Weights of a small transformer language model.
Size: 9 layers, width 128, MLP 512 squared ReLU, vocabulary 8192, 3.88M parameters.
Architecture: RMSNorm before each block, rotary positions, biases, embeddings untied during training, local attention windows, paired heads, exclusive self-attention.
Training: a variant of Adam for these matrices, 133M tokens, 16260 steps.
Each number is 500 + 40 x the weight over its row's rms, rounded and kept within 0 to 999. Layers, rows and columns count from 0. Numbers have three digits each. The size before them is the row's rms in percent of the matrix's.

# layer 2 MLP down (transposed), 512x128, rms 0.0948, rows 181-206, columns 0-127
028:484467567496501496542421518433441491471471550446503498487413448493475549547513553490527524528525578533492492525509518457570470549506506531516466485520492548541473550476444482519454463503523509476537419490506498461557508474534527472584453473475546469461569486523494409537497539550483431490478513524493535586483526477525519589465467506522452521465509513520398578453577535455491544452481
143:531461493492501487538502550424513511484526428465541537453487523510483441521545492557479442574483441509581506525518492539483524455540523468499511520482473482538541428476508512561417445446456407464494515476524561464500465488539426520540541584447495522475508455508472545470527446571472476579460415518406473480493452465483485427505510482506572510558500488514561478553486447499489517462486
158:606497525521466515513576523515489580507484551465538476463521544447445481512559535530482487481470494564525508525498582537529573508610531585555491502477562458440528503458517472593498523556484492549522560511455466491493508500511533571512495608528505547510512497539469483504515555482542570487487491490518510452454492480541507489506495386515515482549469460495483481524510434535559474530449
019:512425508462549562489461487483541510446520453494495509407434484505482514473543404473455490477579443492474477501561475556448512593584494521524485476573532510492545506541485519514527485473533499491452458503505545509533570599507482517495476499528505533471533499550536452511546466425496512482479462445444486518459472487440523425470458520515469449533534577456477436483511467525474511602465
083:518465531531509542459512499488497494569495508506496481470480554476483519551466515499430511510489491507477458594484481516506541482445490459594527491513566467481553501513473563538447505563477518520581494538461492484492507559511453517495405428503540400540497507491537484536448547487483527435474501582442537475492454470536499504590553454444462455595486528498444423543489484504449502558570
151:583521474492506489483517529467439512563515469426504466564491495494476504544502456509543499547473477545528564553549435506435470540504548517538496469502551448501550502526543445500557542503522495502555475503479416478543548474560470530483503527506464502427462529498495524523418542484444513432573455540571551401531446497517528496521455429498552539476482546469542529468463469494536462514391
140:464475497486520532451455489400567494450605451472491466522451469461530436470479543448474520441569439513529461451481418529554501463512493446469500513498535481525469469520532548480535503547535475487461481493532495547503457480471448551537483516515521489526452481490497466540532486434528513557567555516515483570447473529554547434526425482529446427486582542452448539512437524486461519486445
029:512401427445525453448485521496558446509525426505540531512496483548512501556497474555567529486531526444506549484521526475517447471498502512569473513524471489501484552532585491478414498538457529541500499521500484449503579449488506437437596569504475504544548478562485505499563462524396434534471437524459530515479491495484457466543526505495499487482457548575513483461578463531500541492456
145:533528520480482457490499513461451568548505516447576462571504568462450552525547501505469498566526475516476511512511468568510484547490565531507514507460502580494540445517488525500572574505439485481525520468546577532535452523506493410499550531498533507544501506479475527563373498472508549597512548492474552487515455461494553440528502476519480510457474534481462503485495496484465428483613
141:550481451480505494497529426470554515623453499509577446475553530422537494547507521479487481552496450492503541536482522510530517504504516524454520468482516527519537474484523508569501541608547499455471419445486400457517561478501442430470485529512461502474474462537568509518464466544595510526534478501488564469499426508440527506556538519533517572471520464502473587459496500533503467494504
025:568523557477503512532487532472552529543547485448505582470550544508379500465443539400477475492534545483485469476531530483487557467517492463535509455480481558538527489532496574521453478527578467476515485492434519469544442536483515491469489500528506484489518499472458466563492570471516463501559554467439502506559519486562571472481610504455495503549513497497451579490511462527502592534553
151:543552463494506520486460528481519489561498438461564578526498477468510513483478596529512547543532550489459531541479500482562516476436503531500522509499474482561469529564504549423468545479491429563503516575474474514462487511464433530542479546517520452492510511539497510590461536512548492402499477511496467536404476550581512451535539391475485513527477493492530515589539524489480492570536
124:448502556471549516461514575584547497467469458496474549527539463457527441437627485511447457444491504476489447545458448468543469569507488484493545474509544498490412500466517556523434474488540488492510507429447557511509467477451531451515442504569481435486465503470521521505517538515480559443439469508469438512441512535516489436404468483518494523520509486507520479486481405492494491541448
021:617520454525523396464533524409552542563498561497418476542503498469468558539541463502481497562497500542486539428544490477479491498512541520532444545504468527470493534532449491555547558493433531536483442507469469537512574492472425486489479456505525461437497543445521522492497522514500521573507477485507523489497413522508469437550457487530528490547445500516475528511508447441509580438543
141:520433463491499509489470477346485495496474456540560500500591531540558543504466563543488496494537562499497500537494502499496485437497470506502488486547541447462473471468495470463488509471417473451486478441560543490477549493514496516520488504474471500538516492517534580567422501510516474481487517481552466411434492498420519456533484528355503510498465469454514472491545516485536489559416
136:499526532507496526568557542549504542498511545529464500406515536403476476493495531547407503515478512440508503538535588585431473480504458480496463466501558458533509464497463467488454487514481542548467537575523457513553457475524427491571572521567469513523452460520483486455469528506399497471519538465501502443482474553469482443494536514532495516467532494429570546466461446539499458473538
017:603555458472475425524490537480518596505511498512527511567435505479523489576473475467495488537529450515519518454588506540394475547484461449446517507529579474511537493572476545432455502484444510465450511510545494509459518488513504478513463462533508435540472502494499480540448556502477502509564429550479503471523447553524537472480440442459540486451498586491472542492561474583510516492521
146:494490496429459509445506486417524535438496455418457464508481517501517484522495463519476530512545453482489533492447592472487511507457555491590550460509473487556463383514559538542521524427493445496549541550398539509511566548531499492450573577546496578498445511453513501461486491569531467513461520458533494559500517527453473493477492496531533458523483453508512513492442464545512467473446
120:473546539509489466455535481474493538580518546514550454556483504535462501574517457508503508457517520527514453566586480567343480470448543547579505423509482561471525465531518497490501534531437498524486415451504497522548500510491457527521510484550613517445438516470494526552503456480446589507508535520502473494473472481534550493466522472486495488590457528475525523482501487521454504481490
144:572492547521558521466494480494508514507464526603495485453526519492439462504485440495455462401475397465523546515511477532555513554510449475545507530568443475452472460509447469558489453487483532486499495489417462446516467540537533536409490510469498477543531463469505498509500497547524450510409491506541504547491477521430439499512492591495446497483458512408520478509576504483505422553504
014:540528519480494529538485531494509464524516457528466527467516521493489563442450485515482491462545493422561469556478551518458490559509554482542478548576549544495468471482510414557469571453521560558575396430456548511480495523550526518471457551491475491541503494502497449501532572510431586492471445519496572491510441518497492524460481507522553504568488483544458541419493459492548555445501
018:476450482536457456487498460365406505542510567520496562482523566499600532491480497486528538571486479481505510464536481480502438486478511512494478484554542523505530533518502556534558485494538465505501508498452459456533539485473446510511489486524567509552517511439440491555476519577473515474544422555472572475516440544507548555556458503552532560518553418454459544573496524498497506487461
139:516536498460530560515502528415463457514571504470522398499508488471493499559563547493462443508527520485459561499520446540554481521505466442595520520452484517507568426514444548537496482513513475442471427471468450439524530511536514507542507507540466543472480527481506538538490491564508458512407476558464529411544481537537514545493537550513425546496465403485476489427501491512452506469531
139:580476455459535502479517495570460441511483430487505480399471481524524426516465511516572483427469486454539518487484557505483514521496466546518550558569512509459542551482563518515481449520449495508449461503458532492470523503471575497502472518518413585479409451477508543425470525539476466484458519486512498493582541471479456495555515490436467557490430501574542464491552460437490482519518
128:493500528451452479462533498422453527545493509473477481546434483487498539471504506428509437529526505547491493598499494535539473510553526492488510468516506500548538485428455530413528516532525505474432507487510498498522450584546543508481469567496535448478474527449476502431483497539480569449535484441455499477553485466490479500492504518466603514488530426508557638390501512489478521507568
136:560508567519494410467492476488450482488511454520506570445475468504531500480466451477469555492543488423463430474439439477530507462486475521551505521504464450563418484463524491508494544556513527489504528533520532438463491534488534486483487599512509472489475539551552516536529519533569496413451529544512508508536495522489524505554516424529510498506575501524578455486424432472437438594449
# layer 2 MLP up, 512x128, rms 0.104, rows 182-206, columns 0-127
137:519493519531439546519523401486531465460453542446475513478505400414504526465460492534497445574466541499470520491461493520531497545463505525394523471490598475491452457415476503525504500505507526475491503492510453502485505520431479515535482522503579445458601508488531501554569492450483558499490486531513509545557502584486517486445523530508600492532500539418489531517549549468500449470489
159:468505532518525473466446392485479482457443472463521518495499497579516519527467481466493508533500560472471519497520524469483513513462423487463451410463459589551494529525521485482490563508549464436485552492470471486509441501450475514534473523500526560460466476509522471516572517455562450549501428549519582594508588489509567543509453549560470513418435512445508489514516518505459549447521
024:424533481469491551461476459548473511453463502462510479518501427512481527526447594540490403552467541470574463456503533467580522529465515466476498513528459531570543522515519496553558528488540513510514506497545487482478453507486505518496490512490558594481557530477411477524541521465554526491545504490515454496465541467516514541435546508540514571484476514427521559592398520452570500452487
086:455518467500462485490471427507532542462514483411480410455523490485536460509557504502528522485445588485469489488559478430547500486475539456421504455502609490449538516501514512498463511540489520483473543533525492519458452527491540437517552515538524506459445479518529430503541510519586463546476506457506468555518505493538501631483522478497486450464398483453486531519520549497495579444555
148:451493474467414581464447471520528494499491495414474513419546425527485543550501493508524505529531551476462519483560493513536555497515528437482501489441568483489516541516486416564516511525582535458452544437589440506484423529500477495521487488516572470484419503547494445540492609527571447475523539467504513503523475458531555497471467487537514523448495487523425502521455518486515546515491
142:516482423500553532496551503504543506450487473462526504476504394528361475533473516464503464519525524516520447496535494466556618500473477478487514510507491488519435606545455495538472491480493523422467437561474508406506461463463555452499430467527531481528496537451483464575489563558465511465489485548513459547486486498563549478459484501463484538459465505492432503520498525520502537455544
034:444535441449517557455494445546475540452455510470523460502480461519421508618511537449475439534474515517490515462526470505537600552490506507418467493550556519529526507453484465532512440416505542492539561490498502443441491439505555520492518513509577516501512495470440489543477533520535506532520470569545485502488508503475547513440531531498492552590418528482470495542480600517544524466520
126:505546499524458635494486412490511493494429533510508510426507475563494539519524564432573450533506501514509521536457449510526551475498452445483519528502524543489510478509507428486489471503528497514482489462459421433484427484484531510489522535522525516485487508504504459524459481531540353484503518443556413545536504490522543531472488518553453474432562495481467567547511570441551502506497
145:428540526443547488508519513503501492482429482470531514500473449457429503581523487544542491539455497553462461484502506532531545511490498544500451572471554473507472516457484504566463454506494601493538545456538438472485500414480481530473494524489528558516494566498499461520513525541512468492524463565600525575528507417558553498509509489548492492496476538492463580502378515476489539412545
030:451528471473555556481518480491470490444511510454394465536448454509468501568542554539478427515506495485508462500482501482570547580537477445410521484478534456505567511502574489493481499473520542480485470506498500521429435462446573445535501462488548493480504510451441495509535499500511507446546539562543435492487561461571547583428481454539540528478463514449475536511453552442525507452490
150:456423522524502476475486492521525481489502526422485459487534474515538533530485537480519501512485587605467496473486520433493575466467614494416552444477507530499506479466472456523478583555462527487459563577520471443448471486469496538548514462485509506392457469486499512520534465452540484458481541477496504500383527545527483514464549479449456564458449511459528535518503505474454515471452
114:488533497500439498539522516477556523485555526508518483514519519544471523502525480463498458490490551525556495508492514493462542473480520553490497492445512517494458489507561396476467475400509469524503411460447462405458554461475510527504500440448557559514525509503495547505487515474476503559579579581549540530427467499524571505528556466474517544406550493529434558500456477416469526430507
026:472559481475536559451554478548440510451441540488457500497444468527486511502520530567457391515501596515516489452534511474434499527461463534468444494492573515510534540472516496549514508433467536518572527463571501446495454486484541510577489448423553498479513511486438456560528518484567472453543558492524505477503479478543517504499511459616508567467461488514452487555479567486507502452523
135:480444498509469453490494543491488477430483547501474477514519460510510429467504476535452513524550537522541490490513480537552501492540458470401520399452474453467413476429528491555560472450466582460548529508566485485455497498487511462561448524503480430518541546531481482524530481570536460421508577483501474511486500475510519537512497571514440474529523482410493605538488582482508541503457
128:427442429471495499532481484512489484410516441394496519494418518470492459485471488523411485502489482615490523514515510517401457500526550471470480545509543500560483504518466555524467491494482490476455477506546508496493528506495586538516518500494518469502587510512542489469463463492575514455549547550518463441460590429472554479463476491474487476519417472446544537477548583502520479521502
025:480566510441550549464525441536482527466485547485497474540548487555515527534561512476541423502524568505498467449551463416446510541537507547420497529518528512471540569430574483517538493546520548510486486467514545429492485484457557526544492501524573546494454517427415457521540549463539526488529536463518515497430543494479521532474558519516533523495442463440507520549477596488520480473571
178:513488511495541475533536476502496523464497485421464525523472406509486492559486471472429458538485507502562537516510567484568459509481567446491520463565486476477488449535510431555450567480460484520519590478482507526427459530456475473544501500495509554482444445433460468577533516572494532479583495526467522514450509505542503554414562483517450508408503467461458539495505575550555501471502
111:507486406473508574490524490615535493432477469460495520464507501497522516527546590517520456485482595489421538485449530507568479508489490461429501526516497499450541533528470483466470451433512503417457544522427473502485488530470524482511499510458495500487468518477547542507570535518474428524456521559531526463541568560472496548407459515505519514439523500524596499513452468447482545481446
150:478445558498491569455462476496503566471496440479507487551440532579519535521497511419455459504520512484510528536488526477400524614485586499420574485546529479491532560497491474564488520501479487490553469432548531442420500509477513518485521519412592529451547505530486514493456450493519470466457500525468525537512539458497510514526441558528474483530494510448471431563515504466477500438526
025:415488464425589535516453469517499547463453521494451450551521471503428541506560571527477450573483498468520466452533542492510507502488497438485494472483513536539455523531571456453546505443501477455554497493523461399449502410444523485487509506503563547468515530445440475560534508447487497449514511516529467503558540512523558565494501539508530543485438488444473503522502569450566539502548
024:426522535503532554474552464546485586467445543455471504503499411533453467540526574523456455499487545494532513460555530429532520516467499564425470503513518532575484545472515485494555511475516482471530487469509507465450490513426526530511508504447549493473532484455483456541546481498545470487555467525519474439436540456488517530452492500530574542466449527433516516581463565407580549462470
137:494515478463542565473456479486455503441445468486519477484467511492395483500485500505471486529593475550519495524521435494549476513511537434513532483482466428546563518563502491567589522521523513447527470450546460516456463499514534554540495464506527545515463557495453523524454446528478400462552474523514489418519544387501568553462567480510450472472479523521487481534400492502526493471492
146:420526501513496547544464469531548598487518524495478462517415474496513570491497490478459426479493506519510545498457451450425468502454541460460498549431576514409518478544485546534468475484514512505523485553519519496463487484504559529464429562470516503502547543493456367557507529450532436501511536457535500570501495471557531472541495474538455486483389489448468533507500549529503499509544
127:495536448494478471522541409506470503481490532507441502508557526493479567491502540545528531488448526523569538434485493516553451525563479535478451518473529511482539480428614475474560521407500524511471531506532475399431581491471459564473499496502477478523481495444440554458516508521490473545545511511538474477503554534519531533492565462605546595490529503534527500520495523579482489446501
131:516511489498483508517590538491453577473421497418512490523542510579476495493490508481469460491431560449581505517500446527529513570460538480478478472431584476461473515506487449469567478374464543483567509531538545488461515444496475451480437464492523480554548495493522460493541493458496514541522486522525522517523557513546594529511496467494567524400519482498485551534453509532514484495566